{"n_layer": 13, "n_kv_head": 10, "head_dim": 64, "activation": "gelu", "norm_eps": 1e-05, "qk_norm": false, "bias": "all", "parallel_block": true, "init_std_o": 0.00472, "init_std_up": 0.0241, "init_std_down": 0.00472, "beta1": 0.9, "lr_head": 0.00486, "batch_tokens": 65536, "doc_mask": true}
Each number is 500 + 40 x the weight over its row's rms, rounded and kept within 0 to 999. Layers, rows and columns count from 0. Numbers have three digits each. The size before them is the row's rms in percent of the matrix's.

# layer 9 MLP up, 2560x640, rms 0.0521, rows 391-412, columns 448-511
089:468448473429545556482407431478488503463515475497474394541526447491529493542466470502457484490509522602499588458559457544589490541506465485501535491523477485451493521548538519473460577532506518
095:512490486472452505502449498517499476535560463577489554467522556484447568463487534487548506467475558477471525507470570524582560566462551478535506475503480559507487547526464507471467521468506539
112:433514574426420510448506502488536480486563454478449544448495477514501464559526503488425510508544520475454501460486463484502522591501545511494510504433530508563548549514563488527564507494487531
091:452564515506528520497515542475518430394498465528492485520466574540516467525556467455494436576420523501444459510526531517527438592470483529497515549481507490553555470486496490432422529546533504
105:491540505457567481470517517472494526463489585573499462464502484462496527470489473538454543528513532529541447483501464444535439493432546542484546548435585506469531462503550447529484568486548561
091:458496558531552513552525512499520461551435460522510574540510439478536553459446457476457522484530527512512556496495511536520490484535467507439487512487474508572564545493505521479539482539518442
100:492485448472484554531549558476478458486561495470482486473499540577482511513546529509511475444544520584487464513522479490486475546481591522517518498451495482508504450514411473541499494548502518
097:555513523502494474536460460504562395506467549479496407508496557466552527530501566511454439453504484543527545478528537476519526471538512471431612471524511487502495460551487481494539531489499479
098:574612505570558529529509459511558473432494554488506485542499500520417486602543502521455452525486505453444485579490454534433501522497564514547504512412525473463479550500573462433532499503492512
104:518528567497482488515546563579515533475563493490518483484546509481500497468483484463517489451547513549518476460485514475550566510462487438453475447552504540551577523498475458468554480506519487
103:469523445476519482480499574486487493491486490424510468531431463443527493550494451491526523476556531547531542547521524526518542536487437447435441492540469463502483460493522436466463542457459499
109:492478464467494515573461590521517488513553515496408510530535515487388540551521490503474487569489469501494475523516520479573497506565559544459471484513536547537535507550454418453478502480493475
099:540593521513484501555559466442472521527550468497525480428393489432535494493488464503458473513503494583443400508576518488526495493513499502514606486533467530530567448467494486475530534479459527
089:484456518501527505510530516490600511461549450524475489518520585488552531522471507486490533508470468483418506525550548476478522452573483560458499485485485597510511497526536500510465471467524480
102:527555557429536450603501493537542476467528491500501488475468447550482486514528513428436487397515468518465493545509479455484491447493556496513525487512498501515494505496508489517461510476452511
087:520541532414568576484508481441511548503517506461515510457510589468465532459476541482459469459448464555424457487518463579523551514408528490458537532550513548537511556485527525471438530467430452
102:475541520543511490532479475425529485486486503527477558508460488455427537476507463444433439532548447441490473499515523415517540511477518523511521539535490587513517431524464481469536457546497512
109:485548477519479480487507506479475557499523452586505471485535533463500505527496520491502541470561521488570430525534469407498426506460502506533519548536543487543500545483502450511485532478520509
105:502504513443550531460484533550491543525508473492537443462466505446423544504560564511500473513543519560561505528500518516470535445498450496554505522537432483510429510466528453459528461498418550
101:467493462494505444480450474550505514485545476481560478494489498536511534530497473564501556511484528499520478536518452518507502495448523550524466549475510559553538440496524505437540507468462574
109:484529445427521474495598526543568540388511513499419445440531535541419496520515411590516541578487477498503502490482467539518535485455528487509527476517522538516505429510457505534525534485502511
097:441552519509541528525468485492523518465514516405432480516474466534489629552515509489521431527529477557516525520542461544492453537469483451491508488493501505463538514501461520519477531522554564
# layer 9 MLP down (transposed), 2560x640, rms 0.0479, rows 391-411, columns 448-511
088:523520480480510491567418475512459532515456536538545477484489462417490571545505527479561520442465530469538522518484480423487503393472470436453468446521484537489427507475505521488531471502461542
091:462521529542484442395575458501477581429459505474483423464438523484530524598562549499442518518491525483510489504509478506476433468458447488505491581509508464545451460463460518503551483515477513
100:456533457445511497460510516504501476556565464515577516502513509542575547581498541485484514501498509515507468498527434509564533503509530547542537494471528466460590509480521584586486509488487456
092:488509533473506446457495442495497520624549512559493462397477437493513565490476559466508549451515475494506517452515502449526538443479530465495541466474465518464471455492478442496482480468520527
102:517492490512444538424510514527463488465546412477432538469479538519452505502533530522547479562537511498437456537504451545511537535531520471558500506557462437531490562436498711526554498452478513
088:583521488517480448477481465494530497473482512508539428540471502532491530492578503537513507453484504485449528499496524524489520532472470570460486496498396523506449461506567601507430515453424514
104:478460528540543453558482517531521522458470476523474536477534506569529433441568472540461502436467503589470529542452452457444549421454505511509521482539535520510444533531434536457543486485508508
106:509504500489534432494457521482484511543510478429474504465530438487492467476496455563526572564466518437440497507561495560516543531487497498439482433514525533489426476495502335475523527462448469
114:544491509483485515526540499531563492508481503462497495473519418463521475569563516488493494488516571458445491461530507443514432536464519607497462492527455502546523509534516356450494476510537436
100:461499498574523473494515584519470554564488483437541493546435480588501532500508484513539512463522519493448534520488541414517469498481465536498562484492460481489499446485374592518452505518527488
104:533489490531530450449445569535434534538555495455516522450531518514444516527507510576530567509497452453508506490450493487479572522455472480492600555516488525551496486554558430501557545470416397
112:568487574540466584536552528464532486605531506592471574452592490452508422500443552532436547529506534483539453451476488548536480497547505444544451546487466481508498540483539458474506533535486464
100:479499430500466479501490497486483441496519488497524504532570426494480545433444496490601533500513465478457570529442509512485528559495441530481481531486499502444527466476507416561486570423464466
090:543480478537492462447420494516495529471511576443468445537536503601411535508540455466427537466567516512554564494517472467502537583453524436493475476580514516507469548536485528466492529440443458
094:547414527575506556492499557482518500562534479507516463528487490492538512462506508471538481466520525429500545563473536548483486489507520448538494430515427506472474466494514539546461521582484508
085:524489498479474466575532493521550523512515496519461473487467441471533513575546473500501540507544512435519541566439543414453405498507540504503529476535574535484461506537486679472518543519457473
094:553542586493469526476510538492525505539533517518485493491446538508492507389558409451572500517410445607453469490504536515483483458512501476555505456462473509512509484492485589533426488468469438
103:476511502512497475493537509483506510473495461499484553463489468551515458542463504548492466489490460508515550538551490479514438404559505487490456492549437489442496509461482569458485557503529554
101:485508450483482477547474482495535524532468476499535465493492511529478531557544519478491550536524443460495493475510459536477520538434528480467451516514451593421597498509503572503542565548519623
104:479489558520601523526527452511526448515510554500471511540556523518531454476547555526491548471485504556485542504590536561488518533508519462489526493390471528522491498459461424514516516498522390
109:547531503471460533480458608507536574468470497495507466451474543504505492487591511540449509590561545483482525529464464482536523438521446505537533531470474466504513522473477537545478459488528558